Weights of a small GPT-style language model, trained from scratch on English Wikipedia: a variant of Muon for these matrices.
Each number is 128 + 24 x the weight over its row's rms, rounded and kept within 0 to 255. Layers, rows and columns count from 0. Numbers have three digits each. The size before them is the row's rms in percent of the matrix's.

# up: layer 6 MLP up, 1280x320, rms 0.109, rows 20-101, columns 0-79
# down: layer 6 MLP down (transposed), 1280x320, rms 0.0288, rows 20-100, columns 0-79
up20 101:109094142154155139152095104087149107102135136146164113107112151081104095112114148150111137121124094097141133130104144136136161127132115135133122132088164102112157122121115098166116113116140122117096119131145135111177145064155174112132139119
down20 102:116192131096163135153101136140135114128119134148137162155136191139140170117125103094109099118106145113119128157158143141106133116141150117106114161148176142138091133132123122122159123081120142159124160116147150101152118100178139109126120148
up21 103:098116126135120190108108149110137125100113137156124150124148137113077116150156127100116165086124085159148189110113099152105124149119115102160146127097125136130114121118145158175127100127160126121142164139133136096110135146131194073142121134
down21 097:119107126096197076116153150106117136169127153103118132159132143134125107102153116162145086131126152082140121151146131141156122102090166133122118135126091156121191145105110150128156105098092154191123140130122155157159148136102089146150090120
up22 097:119095113121140108089130151152114095120147144143145113179128113130120132121131133099106114135132128130186123130128118125156134138164165124132099146080155085114110093136136146112139150131145158150150180104111139101120151106091143119118116158
down22 094:128147099085111162131114124144106077185177095128146120130088158141135160111159126103145121153130149104117104155121156114145119131129082148114146123148120115103174134122112122125139120143116128153132116119119132170138094176138130061097159110
up23 107:095124096116119148132156114099133086093129139106111106148101194131142148197127136147157178147132160109125125119115097122122108141088148095128148082093130125117203123095131109151126093159090039125101164104107125170138112132113129163123118144
down23 104:131147140172130119115122126151119141130138106159117121114136123131152097093118139141147119114171108162124079127149083139118134124103151099070153092091117110137149143118148082111152103109120158115113159131087129141106134098143138119182099119
up24 099:125146152114155084099169136150090149086142142155143161124131174126172156125115143119150079078142112139120101139136104156113089136138108088150128115127105167146121151155114103129140113129146149109163126075112176087159153140137113158145108120
down24 094:130134122140117147105131118166089114131124093100110081163117117069063123128129141144112117098111139100142127122129165108095143124172140176099123085125141187111125109096172105143134139123168136133145110095163099135113099109079116109108112159
up25 097:141076111137122129128136146113111136135155140123183143162094160133087120112121147107136121111095127111149082119148151136146083096148115125110145102128108164120110139110160123110123101121087141155139102100145149108107096134116082138120144130
down25 095:123136120130117115133120125138137095111106092116114125156123119113135146154144106186134120085128156132102130147131072107187131136100108100121161147139121110158117117156103112178153096129166127114116146100098121129152141134115122125115101115
up26 100:140151136119148148137107148104139153130139167142082107167150111117138144120187109123125148115125092128104088133100132090158162091125144141126182111144129098094123139112139102142138106117140157068135137128103099099119059118115119120147122125
down26 094:130130144136169099133134135122083179140128127104124161157135108077158116107138132108164118116137138105169130101146116150174129161118119162151102148110130115098125150132165153145133127097136138131122106144123132104154135125158145146127140134
up27 094:146148146146119144124139161090150108145121153178144143158091158115126170119128098106133149106152143123106129140099144116119107116115149184142105177159148083140160121088127095128120168130188131115120130146160094102124118118103123122093139100
down27 094:148173125104106104147133114109133113147115139102097139083106115141150137126099098113088149117116117134154108139142121117113119084124148164142150113116124069115156185115112115160131177130131128170086154106156144130149176138119136160114127099
up28 094:098104136059129139123124126136116120126190127163129117072104133134127151103116151139117146092115158182122180117150130149117073120117138116136157113135110148095124172076136150119153105137128125162130116092151090086142123122137156098118102104
down28 094:130101160158120122149115127119167099130136143156148142112132137122132123127163122133123106098174078111123094161105141131116094087098162103113118153173125132094119159147082124122126096151088129158174149130123104095160175146137137157115098104
up29 093:127128125130105155097099159125123098109171114116129128122142102136104101142085149141141163129137098094146155113150130137094113109157167102159140156117091120132109136162129172115150115118142133102104141144135082159170156146097115111136128111
down29 090:172127185120141126146101116194109190118142092129183105122148148150125167128135102138122113100126134134147096127153086091163162152147093138147133126133116058114138142106139115156076131156150151146160151101154129127130115174112157125142101159
up30 098:127135123100091125134139175122147127127166109145136087111135134121137154122123079159143155098107118146129111152129149141149106143137119141131165134118115082168149149085139148126147133131107123091125156113087097115145084113133198105146123114
down30 099:103129126136159108132116118131126171142134149108144113138167124189110141154154113089093114160123148086129111125115138134133141117123134124122128143134101142124085127159126138139142189161164176127131110161139135138086137128111110166122129161
up31 102:146122107092135135141110072094076100111106160123154089090085109072138087075095098136123081174149141131140130112142113124101145194147105142089109103141178151136182110081100154122156124096150140102108134114122121143135132156126083167146129113
down31 099:151146101129106102126140090128142159131129152134121100151126129157107099152141163102174133129127135130109135154092130145112138086127156129104141090151105137093101127125120098130133161141108156080163139163122138122088162123172124123162139115
up32 092:132126091169159194123138096163145131137129137170082113131108145110110120108142125075123129147089127135137113159150147115139087135143100139148132142110127152151117132140152141162121148155111124131138109122144165106098118143115127112109161109
down32 090:142146159153130091132126134108115102131172131132153136127139126091142140134119106172106129135108142105127116064133143082128153131142091139132159117160165068153118107170143150131141115119127067127107148118144150103112139185135132136106189175
up33 110:073141099120117142147131092153147184158116142128116148131107160125142052183156129142192096123130151108096139098099132116147066142089125149133147167106137137139106151107127195117149139109161144081127131116139141135159137107132121155108141138
down33 113:123125125095085123128112132131161124157135108145141119067115127122144088122146133129137099143140095123156138098135145160117158114094149133168124118099125132127125116089157172137163124101160109126156163157111103099078093146132106123090108121
up34 104:138082125130102160113114149073094119150137124134159113165137130123090148123115102124130128165086102101068083154107132158109158143158153160102153092123136117129088129114128133174123125136103124144062152127151135116160132098146148116115087159
down34 097:154129119100086131162143133135153125146119119160171070136138155129108134108150144118081106124144085124178089122131164095110107117138105137139147155146145156135096128142120113128120137132132139075095116109088126133107119111158128112121132117
up35 092:143146150130148118136124137140127131123117149113096150133128101128101127092132097132106094123088120123126150130151151134147091070128133114087104142085157112078191122097151085098128116153155129135106109121088155166083156144099128096103137113
down35 098:119135091169150109126116147139157144107102158141138108121172156141170115124131135163132133138144144137108106128119095112161136192090142135150130128128125157147101119142135149136115145160158111155125108127093143153141085122158138145154154127
up36 092:123133113154107161124143089120147126168126172127131086133115164164109129143116131122133153122143087147108157120185146126131099141144175154103179160122079202125096136139125129117141148120125100154093058173167131149124108066094155103082121138
down36 097:111119068189161126119141163122087143123096114117123147168141133108100134143153123172125133113150136145147121149105182158149156102156089120138132126088129109108144134129150111117130125124124150108121133136135114122127192106158128134164160138
up37 101:130079176118150167133149153132089164110122178130115121131142182149107147153138162105112132164153067172107127104124100120137144165146118126165113089108125140113123134131115118118128123133139095097123136114174126114135147148109129115151141092
down37 099:132136162148140128112105143154121153134160131146133105128131080157130120172148171125078132115129098125109130167162107067125128121130137084134143089114115157135142115154128119113137145114125111126108148161182163134144120113123115132136178118
up38 098:120138147133145140159140142103134145162145128103133073156140133180115132124098150106110140124127126134182137095164142122123102131124168121105136109097145140097103160160128128111129118114137133141124137160135101169115140119074110081174105141
down38 095:158119144140111145116134130102144101144145109120100140110125112135145135176110090147119065176108093121139134155131102143127162135089120153141130153112137079125101116130114097122114151124122095106129186155139111065169136137133136157122145130
up39 097:110069140124114145140118162132114109148155131123152126108135127102059098112055113105121126126161163148119135143157113129123110153136153119139109168145155131145150157120124110118139111136130120091100103113117106057146137121081131097147145098
down39 102:124143125108081127121136074086132118149143155141128142124174177131105124134123180122146125080111110140174094178101157112119093073164154121123119148137132119114102177180125138120123119109067136120074114107138127164124071155107103174167121148
up40 096:095149111108148175128111166122126142144126099106154135086101117074128079120120150089153140200141099114147114116120144127085143149112142126128144126162120126115132155104134133134112122112109112138098155151105150098109127113138108124127119133
down40 094:134134145149141093147163119119139143040152117128158127141123096108106161110111138113150171080115144111147134138148112159134082154089135136148089103088141148137153122151118100141101138143154154103108116142131102120095131193116097169132139142
up41 097:121094106137151154161114112117092123182105123101134150151110170134116123133149120119116156134107107139103121142099109122116093121129128115138072158135168123114157119147106133123100088135116168141143187180097165125099148100124137133125110104
down41 099:131109133105150080117144089114125099114141114095150113116128123117114138122143189109119092146119140149137139105125154123167178142134142108112169129165130119148117132111156158087104135143117156159119131119144132107126089122124126185130127093
up42 088:113065132105093132144111101103100098106130141122135165119105114138157108146128101183150132134104123097135114172157108141138126149117122124130123111068119119149090083100161163115151137121137072093129102165123152135140138138098132148125135118
down42 086:118117167126137132113109124133135128146133139114109136105177116141102132139121115142086140111146122139100091182134155117164130181097139086122113121129188115083104161135120114123070098141141123104181142140078117127123133078109127150133102142
up43 098:104099152115079132153191118127148125111130127146165141133123108166097123088101091146124136115161142147105077130136102091129139172140080131136127144112147123154141129134123174139101130145135113134149157121124109154141095106122106132139122163
down43 101:121116149119147122116116151123110102104166104123120123106153158117135128071144136136132053164117112140168097116085120117143140096097120118121151105101098142112133106128180146060128151118105142120128117129142149100180135127147110155093136116
up44 107:131083098123144155133144098109164121122134123076109095121109132161092085143134130081162127163130119126139096100128143145116119127146097106152134117113071127098148111125175147145132074104094133141142137154133155159127101137101178150150127128
down44 108:129170107056143144141105132134095117127116134134094086178170129149087138100165148140165084126128144103155139121092137129064125151130100117131151118139110111129146098171114168126138130112123108123118136119139100165113114135118117090138134133
up45 085:105062099123146131094108124144139118131153143100088138119128144111152131131152121135171166140110141155106184106120126113147135130145122160134139125123120126116118113162110129137113137059174103080138104050147139145124130165086151111125159110
down45 088:134161150094130108135125142116156131154121133121123141098108137109157114124134116134095106117150135077121124201149129150166120139120085132116126144182147109110168100133142107141157136114086135143122116114153151146129137084140113115136119117
up46 139:079164129112144174161109138124132172099134091125093091154130119105126097163153096088196096131098140126126133119078151101116141089077129143125120149107118112108102127150139129126145112116137100123091134107102128127144108153140128097137189126
down46 137:099153155102110141117134180135132148090125083114132116145111116129137144126127115152146128135121109115136131140100126120078153093112124184094098140137119167121143128178135131131121117167180154122053168122184122137138128134149166115113101129
up47 103:185140104094116093131149134107103113155180135095139139077158121120116101126122150151124121134115145120181100098154079127087119102149123105174097124159154183170137103157112122146166122140131174110127126190129131106130135111102139101144107118
down47 097:118130117147144117155126117092151092142070129095155146139079160105122116120148096126176149150128141170088123153112174130114101138123091115092081130115166164109134115109131135149127160162131096115116148092132141113163093160155179143130146106
up48 101:141109165095135108126110131126148159085117203105123107138102147103120132149152178121149127146115103146149117108137160064106129126135132129115064155108162107140095120098133155112140110131120133132089081125160116122168167184142124134111139141
down48 107:119090141163120134172089131149161119119158150143102137116146104171136132178172140121090093136113101105131137134106124089136154115132143092082136120130087099130140127148155156112130126109133111104116123114138139107132126124128134159104084109
up49 100:109119135104114145131087098139137116155136227162156115149117129096136105140098148137132165131135160102128147141119087146123114129118171117171163150119120165114138094142066068149129117125127129141154134159131150107112095143110120144111082114
down49 092:159130118129147116119084176104148136138100097115152145102132138138118146115181133150161115117135170135103151103118126098156158094136182144139121121125139107119143115116125137113112115098111101145167151090108100143110143094156172153125103123
up50 097:107107108128076157146157172164105117146132103083111135136119092143169143173142119143106144153136170092144122160147102135137139115103132101146121117135091139160150164109180116141130134099104093139152122132099133121116116115106126122105123080
down50 096:152108125145119090122127140089119132141144138120145129130159148116124153090108063117139134092142123112099121150169115166164181134150116126097136142128104100102129151142144127138122166127110141098156158150145116116114131098157141141154105127
up51 101:090125087139134171100139131083086157111119131099118121130082130153130169118155146119128132161126115132130128099070162123149157148134127180099134096107137130160133113120115101168095123149154150122090137123109144097127092131067133116099122065
down51 099:113121130106122113091106115114136107107118173125145090146172097138136139133096133187158126123141123127163138101129089140123120132119153118142159090083102115100115133132161157142151144108105137122101079123148149171127117111126136113092108155
up52 097:139105169142117164125098152138098139134120106116112106154099097127096127145144114090140139160144136137098129110094131105098137150088131111142174141146099126154147124132147118170151124180153176108130117097152090145110096084136174148134112085
down52 092:142152121100160124119100124142120119102140180115140150095086163146077123105128123155134129134138148145104146131148101084111114071123164047132135105139156122121124191165134126095137142146110130156140132139133082138139154106107104221120155177
up53 095:142135108110133145080114142112131136116126126165157073140110131101116126144093147120095132109141115103121148095161099172146103128048109147088180141101168146129159116142128128126119141154120108110147119094106082109088126088151168145134100130
down53 094:121129156109130153109150149098174112157147155141147172077162150130160139138176108139129109127127124142111148115110124090135082144148128111073121134159137140130127109110187125108136135091113094123158101112128132133115153156135146073100115125
up54 097:164119123138132129141122144100143135153129133166110105119138138097148142151129131115161140106097111104113114118122133087121101120125150126137162091131149113126106147185152119114117123166162125146093125120154128137133124120149122101094147112
down54 100:118160111119140102168106132134151167102150150140138140138127170147157084156130136167105121113137113123117105131102142111112146112128124131149134132111147173162126163127134092149071143165158158148183095143112146143162132096176118134115142119
up55 100:162139115122156138108146158151117146149100140163094115132158131111118153136059158131137136135159108114120149134151121174149112178084173124104133147146152142149159076093090159143087119138153138144147165129102140143095147130080081136133120101
down55 098:113123104101163165132132097104102174129126139086091117077121119131139087115111117143139091148143126178140172095093147113129153171122077132114125134096156132162149097137123122129126104091113081156152118152173127141126105133119102122093108121
up56 103:112125133154104158130135114107139146131080143094138083114111132121139127101147122134107134127156081072108132186096132162158116105134094093131138160110114085129111112190132152118100117098097127107161109144135111162121136093117092110144123127
down56 102:118184143156133131157140126111133117089159127083088141124143135152134088118142147084118137135110150126168145110076163121144147115099133148118115111131141141137171114115144104127146118167110118135116116118128137181124117124117137129131129104
up57 104:124127115142117112118106100115138149150141139173113194107116134142080149143136118117129124123122141126121131126168142101175127117155131124143166109118167130135145136108140131122152138153118134105170109126114110133142115085132097153102113148
down57 098:154125143142152097122131123111116156132140155154138131096147111123109146127118115174099129134113104111094099183101112083125114174105138133129135103151124142133130129151085167117148120120178108152132149098108148129092105127134174087156081130
up58 093:124099132129117141101098106147176120130132198112098129110099101102149140123085163154138161081139113123133109120135141141147106140173120094109104145103118106123131128103105115157174143118145154092111141117165126114164107080113142117180123169
down58 090:181152162132129087158146096072136150150159110176140150111155178132123149151115098144157161148107151147114114122135117101106182161117139121160144163154136105126175127140125147129111105117125155144119137147117148124102153133126121077101134098
up59 095:133151159123140126150128145125133107141092083156130143140123149112113184168164105092151192101087109179104116121146135127147131121109083141117113087139150141211169146132092130112139128129167093091115156134124168136115144145131152107129138157
down59 098:154119101172115120106139105106125133111168162114096131102091109144112110117131114141125124171136152127159129101146131121148155114096114101155097210120121125137149061150097074108134147100122150148084137178124101119117158135144131127110152174
up60 093:173120128153116127098135093153111131117056125152145110141107147109135138141170133113093163129096133133145150121120161145169091167106121151077112102144130140137127145157142133091111137123162078158122081122149164112107106124110130139140104137
down60 096:178145154108105117145127098128131132110151165130147138107167140127112168118151137137134134114097159129114105105128092175139116100178155138130167149140139122136085136101120107102151113148142155093068188127132140110148158090095124177131109129
up61 099:128171128157154214128148083148123116145178101108122138144114141061128111114135196082143170154130114183142137157144138091093124101134129166145145173159157127143146134090103114136170146108144146079132127106133140104106118144111131129115088082
down61 102:090164139132111176131108141119131104131123083107140205137112131135101116135082132106112113148104119102149126101169109110156131086145145130143108144122157167120117160093086145137121140130172100145123095128126112145144107094181091102111143113
up62 096:111104129179103146127150089124115101125153117146151104132130124122089144115126136149106149156130141162128113110113121132158151125123132137170124118099154079141168134131148141135114099086135088160140163109126081105129181121137087173111124126
down62 094:159122115162154140140102112188142107095128191130117100105146126123105119117100127128118150080123127151136138154125128126143171125127113133174128118128090130121080129115126133127107124117142107146175104123047090128137120147172111145091134148
up63 096:126126148131166152149104143096115111118134134162138127123138187138150159122133114188141134148176101140097098102107079125128123103093138150164145104112162155140117100135162173125132169112110142103104121074076139105139141100163138121080129101
down63 097:145076137158157112144124090099104123196140138108147119135138100120144137136135163120151167155142135114152120106105113137162116127124106135088157133122137145117110125115137129077121112124108129159105141161094113150138128133118155113112151146
up64 099:156168139144100153135143130158137151138106153138137096169140122115132170151143099123133112134104111124103120151117123093146096120095142084146161164123106131131125167125098174076177139161081145157105103113150124170152133103132112149155117132
down64 103:147150096095155179119101162152103104084105056097147106126096113093140117155099143168164149167117146155124156087126147121115116113089150088132101170128151087106141144120121102160100136106162111133120104133093154134136134120169121144159081142
up65 097:085159159117130141143093107090111123110150116107114102127089113105100117088153064120153128154118135094089156120120141124112120078160100150142155144116158139119111112167174112098137106132102132106150142092153085124109138088111146103196097092
down65 103:122132116124133134103153109147160109142164146118117143118189204115173059130136133105112150151113132123115118138116133111092142128145112111151102107120113092127137092112102131137145152138155142140126154126124151121132126131141102141086114117
up66 097:108139119136131120104151112154110135112138094108153131179142132154090127071120117109135115113151128156164138131137125136098117131070104150149139142129127107160141145150143129131149101131127133145105135178147126147124119119170146135110147095
down66 092:125119108124141171105103147109118169104114180120098158136102166143116139157157176120100119162113127151119157140096162161099122111136190135160072126068126112113124118169115126120134140114120089131092129112134169147092112123123120153118150135
up67 106:150102137108136145173122121128122107108115149152126145115138133136090111130105121092129104154093096156138144161123133169116116113121121098164155091142101113132115117153124130136133128174127156127117142130118130095127105119116126104100103125
down67 102:097122110133135123158133154154128167126079126175096127114175155137127125107153133147156136119076128091112139139097091126136123115095144108123108127124115144178135124137114139090118163104167126150098152128157140193101125140124120149159111085
up68 095:075128121089128105153121175123117085158118111083120128167143086106163107142102103150095137119086143128131166140079141153104090119126151173138107125145129140112129171168131124132134149124174128129074113156113119168122112103133089120138142141
down68 092:161102125079141114128108101138126153136133143111133124117130121140112138112126125176141121138122135125109089089159167099156114176161139150131155125086114082106134112125129133111115117147090160132147142111113121080129092151162126124144123114
up69 098:091131134155181142151127128075136141138122115112135108131154124145171130133146113139157109079116127173102190154163084102098098121101109087142149144102148081129135125125074124122092120179129127113138130140133137122102134169126161119124142091
down69 097:068100110157099131101133145100162144146114127145118098101131120161176151188078123137140093098153117111110121174153128104116136142118139157112169136142180105097128108160115127161125134121109138143142152134115145192141151125134111152138128131
up70 117:101069087125128106163120112099125152157135153113164113125112120119136151136136155145123155128137169070150149095117108089155120118133098164148131147061136155119104123139138104134144105149109141121167131099091140120088130109147096136156084128
down70 127:096103101128141155151108104101120138133096118115146097140135097117115137097112096119139159124131145065169147130128101118110139122120135168152146106152130133133129176115158170092104099105104131163125146097124154148121150123135108151140125064
up71 096:128150163088080150136123117122140132142137166149155119053158110141104155137118126104092143130158132120155157136111143141106158118135107141116150123115136139133150109082119154107179103113128157136088131077121160112119123088147118135089141129
down71 094:089141089095141142141141115139124155085088080095151125104192144088117138142104079145110132111130106106121150117175144148152094135142103127145125158092166174158113145144084148143101084146107085117171105121149084152161154073121160099149148128
up72 097:097134127102180110135099097115165107158121105093135098119127085148119173194104126107154135137132111137157131144125107104153153129130112131096126121092114119141151141124114150138113140133147194093136080131091094152121139166071142114096179102
down72 092:154121113118128157125137110130111159100092158107079120116192122139149092132112154153131154146107141146143147146095171079144148089121120095128142134154137139104128142113136113101088127152079120153115148146133118130123149132148116135130135119
up73 093:155147139115154137146150133143099124065152151154118127127125100115104148133137132106143144073180114119151122153121120145118074124170118099080123116137119154113119102149172154091183190166141133066154108135178139104186128136148101177099133138
down73 092:132118134098150137122108159157132123130120116122131131139125115092123100125151096172109149141098154147128115158098136144123070102135111131178106146095151099100137125108131115146102077116154129151117103163102143135134117160103131090087148172
up74 103:154108142114121134145137154078157191108110170083131167119095122115106111146137152136120113150140179166137120123085138074146140122119166107127119136122113119152123140089089129144129163125170154104118127120140150157125128113102150120149101152
down74 096:149155117122119089113112130122157127125160092121141115140071150171124116171111126134133101168126105114129140145103102178176104115119128098163108149156138114129147152113071154130131149115149114109155128128122098163123112067165135101122159097
up75 097:133181183138148140131124092144124116126142112149123114140126144102122129172118140157117090121144160136112123121137109121109099162119099140104092110116125154119163134156122104108222132155146117136128145080146102106124114074101136132130119106
down75 101:111144104096126164091123113136104143130144148084148107101132149113123136127172118157116160143122103137087115137129118130132157136135137152142182077172160118133123155079113137099156135108093137186131117160105129142114148148114130124154135120
up76 098:134133099132084170126121111131108105097098122175148121137118144140116114167165113144146131151129140096158124093129146131148108129110135129120099095132162120124154152122150151137145086128151167115121067114173128159089128109159178131134135124
down76 090:107133177135135088139124130171154132141099177119088128090136115145114118090098165100108101181131121160112115137149100125123149133154134110095079147132145107144146130158147118118138180146093077116127137104131143135174110121065092082097127112
up77 115:151153096111124127121118089123122116163111160105186138146111130155106082120110091148132134157131122116148137138111155122140140111117118136124135127099124110109138129134128185145155117121164121124165141166100102111071135120129155081133127109
down77 114:120134115134119105117159138104134107126115158089154138107126138148089112138116114120090124160149139146070146158125132140090139135132107088100109165107119126171119081167133160127105120133115126170108142136106117090106171156106110096145196121
up78 087:135125105121125120158144101079106108136115137138159161099141136150130146143090099184135141124127170124117127099117120123118153132099107069123157101108142121108129147120146128117087101126114125135139110130083117132077135129114115135185117142
down78 083:140186181158094101129134164134146151098154093135073136121105131155140133105088144122105107138143146153135136146148143131052134137159181146132111124169119121138138119131102095155114184110161132114094139126138091184135124140124118149112085081
up79 104:091146115163108152163166111185133145129115135167099090085134154130151104137147132094131110101139151131114145129103119193147133122126142122140142088133132143136128116087099121150132155138138130090129112082131125151115095143102139129128150119
down79 101:141124138117129156086096132110139104134140134109131122102135099154132164114132110135166146137153151101127115094122110104140129120117094072113112142124133110129097183145117126141118095088142145158141107120156129159189128137139120158141145115
up80 092:140096124113139108111156143091163104136096078128171145087128151128090119138135155117186150147122110129101123128124124161166142122140112100128122113150117097131115133136100127131129137111154118134128062101115133100092112123133096106115141119
down80 090:139104154165095087142149132149072143135119135111157140145115135125097098104160099089139115127110097132111131105145141119151167156149104157166138113073125134124128103118110147126116151123141143124127104157081126118120166141125125111068115123
up81 094:092117110093124143147171124113130122146140158137133123115151144129140141152139128109111125119151128144131138140148102096139118130122182123145110143121127174139111151113164144124179152141151100138125091109157122098122138173122114158143124159
down81 093:153078160115141075117130121153083169161126109138137136138119167151099141156098140100144128162133142114133134121113076133101078128111118104107159150128159123120141124141134158081108128149130127132109162094096110133145169154153115116129135186
up82 101:109132117187124158126138132159130159131106105135138145144152096128117106126145068112115162113142133114160149137101144144140106139128142104126153125125143153123111087095141068124159120137138152120165124118073130125169104115102117153093167145
down82 126:097158108104176125118123123121116116148166148102111116093120141146145166122119167148140149126124149157108109143173130092145120123112127150154094115148112108126173144173109166099115128074109122146107104120151130135098147125158144148147107116
up83 095:154153068116138109143161140144139115104112105102155127125132129124123109130118176138119109110162093162115121130157085130170097119165139166105120129127141150190151115129128093129132156101088133151138172130095120094134139059101153124131082139
down83 090:097152128174117144096103108148142118174142125131119119152104128148150155154094201130154148125130130110090096137110134106146160116120149153104177113141112149144093137108079129174142101107077071166159163126127123124124107094156119100096133102
up84 125:165119133124105145165106145118106101140137134151139147165093137122091176109156181090125119146169122137166106175125120138141170139146111129149156093101119153086218140115158156130187116133128103115153101109099118081109156143135112122100112102
down84 119:148134129154110143153170140111123147167109145132155108119102110115104112102134145118150111144144146131106140086156109113177118137133124129138136137127108139136130129098134126131165141144158143141139110147162128118106135151092130131131123126
up85 101:138152123124108114154134113127139099121080106128154106177152150150112130138135175151157162150162070108130123129177171107113146145124128132151086138098116102140125138102166141106170139156094144129111088139108127134144142102125110116129158128
down85 100:138135161131096107118130115122175156088162148128151130143142146114131116132127137150155084114093093148122105113125139101118133162127147098111086121135088140134086094104127128135127132105110138078120166141124087115150159105116120090137089118
up86 106:121096135149150106125134156108121197174159085133146091131107107116204123113096132134157132192141112134156138093133132121122149086111119083106165137134128141104111170071126147131148091083109098111155113120161097150125116122100132138136080131
down86 105:122117098137163148167125120114168115165120139173119108122118095115090167145146092123153131109135134120115148109135140143138130133098174121107137120081162102122131169131106147118069126090120127122132085128134135113153110047106126097171126123
up87 099:117145139101164150142101145153130106162100106125114163118115139155139127105156120123116144137160119095117140109105107094140180133156110153139152112137127131136165137118139126103122139136098152111137104187146141104145122119122145136116085130
down87 101:169133192123112084121078148146144122158167108119148101125101163145134127097150109130125128131075161123117124112117111125126145117131134143163137117125135146086129152130187101100084135117151115102135149086083107098112135112101133147124111110
up88 092:118135138108113109122123123103157118172079129135110115148098143115102144165129160124169137139155140141103136148160134147142085118148155135144113136091114115109100136090139166121102131140101133100193122070128128151143153133100162080166148137
down88 092:132107085129134143133136149129153097122135161157142152129173142133116126144144134095131092108147133150122106113138120145132133115086135107064084146126134143113119131078144109120124124094156091136090107117133129131165137113076115108121085194
up89 091:110051085094130165132160109102157086115139125146106125143136124132142129074144103142130128136116112140095134110131130177167085106115091136106134110132124131137142158114123126134122110119133140138112107126147118184077143104117116115126137116
down89 081:132175128138093132139121147146100176097128150134139098152113107179130113123072138116163083133091149127122136087115135135158109160092159152119154148151132118141131157110119082135139127130116130124147088188116114164097161126144095119111095160
up90 107:097091148175150103070146167152148137126096165171109086151116165122126132102155101136152126103100148128111182060129097092127105107131133110118110091128142123128129150147108104171127148185154147102153078109154106168154158137074115154150163118
down90 104:144152163134140077110169126128109185124092164120136085136150146142065145145155103088100157109110162107099158134115127133119102114159152081115111157157135125102089148110139092167133130124108111144115121112151115137134163135120134114133142136
up91 096:116112101115100136149110120140123128147098137096138132159120156123152096156105163111158113137108079138108129125100192100161072148126091141124160151106122145121163160108174155109153108102129089105149110123146132154122082162158133121154146136
down91 095:117133088091141132129148136152134108118129117191136194142149129167127123091111097143111130142145144117158102125142093098126150150099124109142112151112156146132112133157149120168140104140135104123136158133106140123137130124128151142135146121
up92 099:122155100145141104123107094149139105121109116134119114156127138123107112117126134124113173101122130094145148154166159117142162122141106141135170127139141145171129099145125138142167077134124143099127131125104106094154092150083120150127122115
down92 107:137129128133196137113134115096160116117127138118131125135097177115130133118118114122123099133103121116135088142108127126129137120107112103178081132111168129083140104107140165129106151094174152124121146138146111137166121118113096123107101193
up93 097:120140153139128139132173127151137150147145112112158172121082150123133114088113135144147147137116136133134093153125183108137138128051069118133104127138148109090141169124174174143094107151131125133159109148106122101105131072124145152090135116
down93 095:135127096133110104179117120134106157114108146147134142080132159127104156132135158137126098180137125154123129112143126120119095106177170122088147160111122142162077150139074125153150123144132172154133125118110124125120157137142111138148108112
up94 088:125101099094143171179095145163123111125114124108140180125129111144102137111115112135120164144132135152085086103166113132157151094146121096129143134136089151091158132111116141141121115142120146160127109133102127163114116142101108127130138138
down94 089:142145162067163152124150134166123155103133090120116143141107141136129130100120131136128088116107129159145119087128137113056104132120142151140132121181138111096100130109183128124125149126167101125112144090134116159119110106161129099050129118
up95 098:163128115134140143118122128125128088117094165140128115131121109107100151131123128135115090171129099117126116131119173135167160133121130149172091094091151109172129102096119158107093107158098113102158138124108131156129131136158108159162134120
down95 100:151163131125108118067141147095126109117108124106173109138139108145127165110116114138138090127145084140167140116166145145144142120105153127171081122153084099124099139126084138087128160168137145126116122135139106151127153143135103140125126139
up96 091:113134149105137124140137162138110156128152154135165138121079142123125096089089167130100126157170163144150145175142158097125088118166098121150145142081109107132156117087117108152120119133115145125137135152156126154122154098101188075129132103
down96 082:125113157094099119066089083146153119145131079131129138164116136150142129139115131109120133153117098114163118139143127155107149150138146158146095063132187152115127143135136121115137111163075155148175121136105137129091139135109125151146143095
up97 105:163112108139115135150145102099087070086130161121120134117170133150117097141144128118123123136171145142088091153133152096127117150135149103124120141127134157130154128114163130171150103149125118088138136123113128109153127109132079125106112142
down97 112:141077125120109166125170103119142128121140118173152185117137112129097102148162148159160135127155103131102120161118101139132140152108165128120111108101087122153188114137113083127153152118132147118146092053116111121173141138114129104158131130
up98 101:123095129130137080113168133146129134093128158106137101134120135040151138145149072158137110159119141145143097124125145085178139123143112137116102128123133143150161147146146150129162132106087134100135140150144103112141156114100125097122112156
down98 098:098115116107087161179116097133112116109140137121144151122123118131157119143103167084172152106175160125104118124165119128135110167117100162119184156139096113094128088148121127115103113112161163111135142121125143126135103125155124133134103114
up99 098:136140091074169138131141110137084110143164124121104169131146150143139131165106133135139114131082141180189137089152139112138150136137144158128145174103102132114120143110162083155110142085129134144134120149180148103121066091120113170084105112
down99 093:129097103149091130127131115111169106144092111131181128140112112112092128101128139167143163135157147121120121126138119088133159149135126121118131141154127140130122112105136142139087115162127166107121112087125116114137166160148146166126085156
up100 093:116102159088135146136135116103069114137109155139131164104139131145181114092134144151137120106133144092139162136125143148142147117135129097129087113151102117120106104172167163096145152131110080083136070142139118130140104178093101095119100121
down100 087:110129125126153098159106197112097125170104123155130104160145133143158123111113125113143101108141144113105125098117097121118124187097147148102135108111163113109163161154130075086075156143126140123115112115091126119124130092156137151136112104
up101 097:124126130130121149190110130123120095149121099147145133127081111128125114135107149134111149171085114134142113117124106098135104186143130146103133129097191116168124083162138146112128096145142193163124122134125148110133138104174121141160144123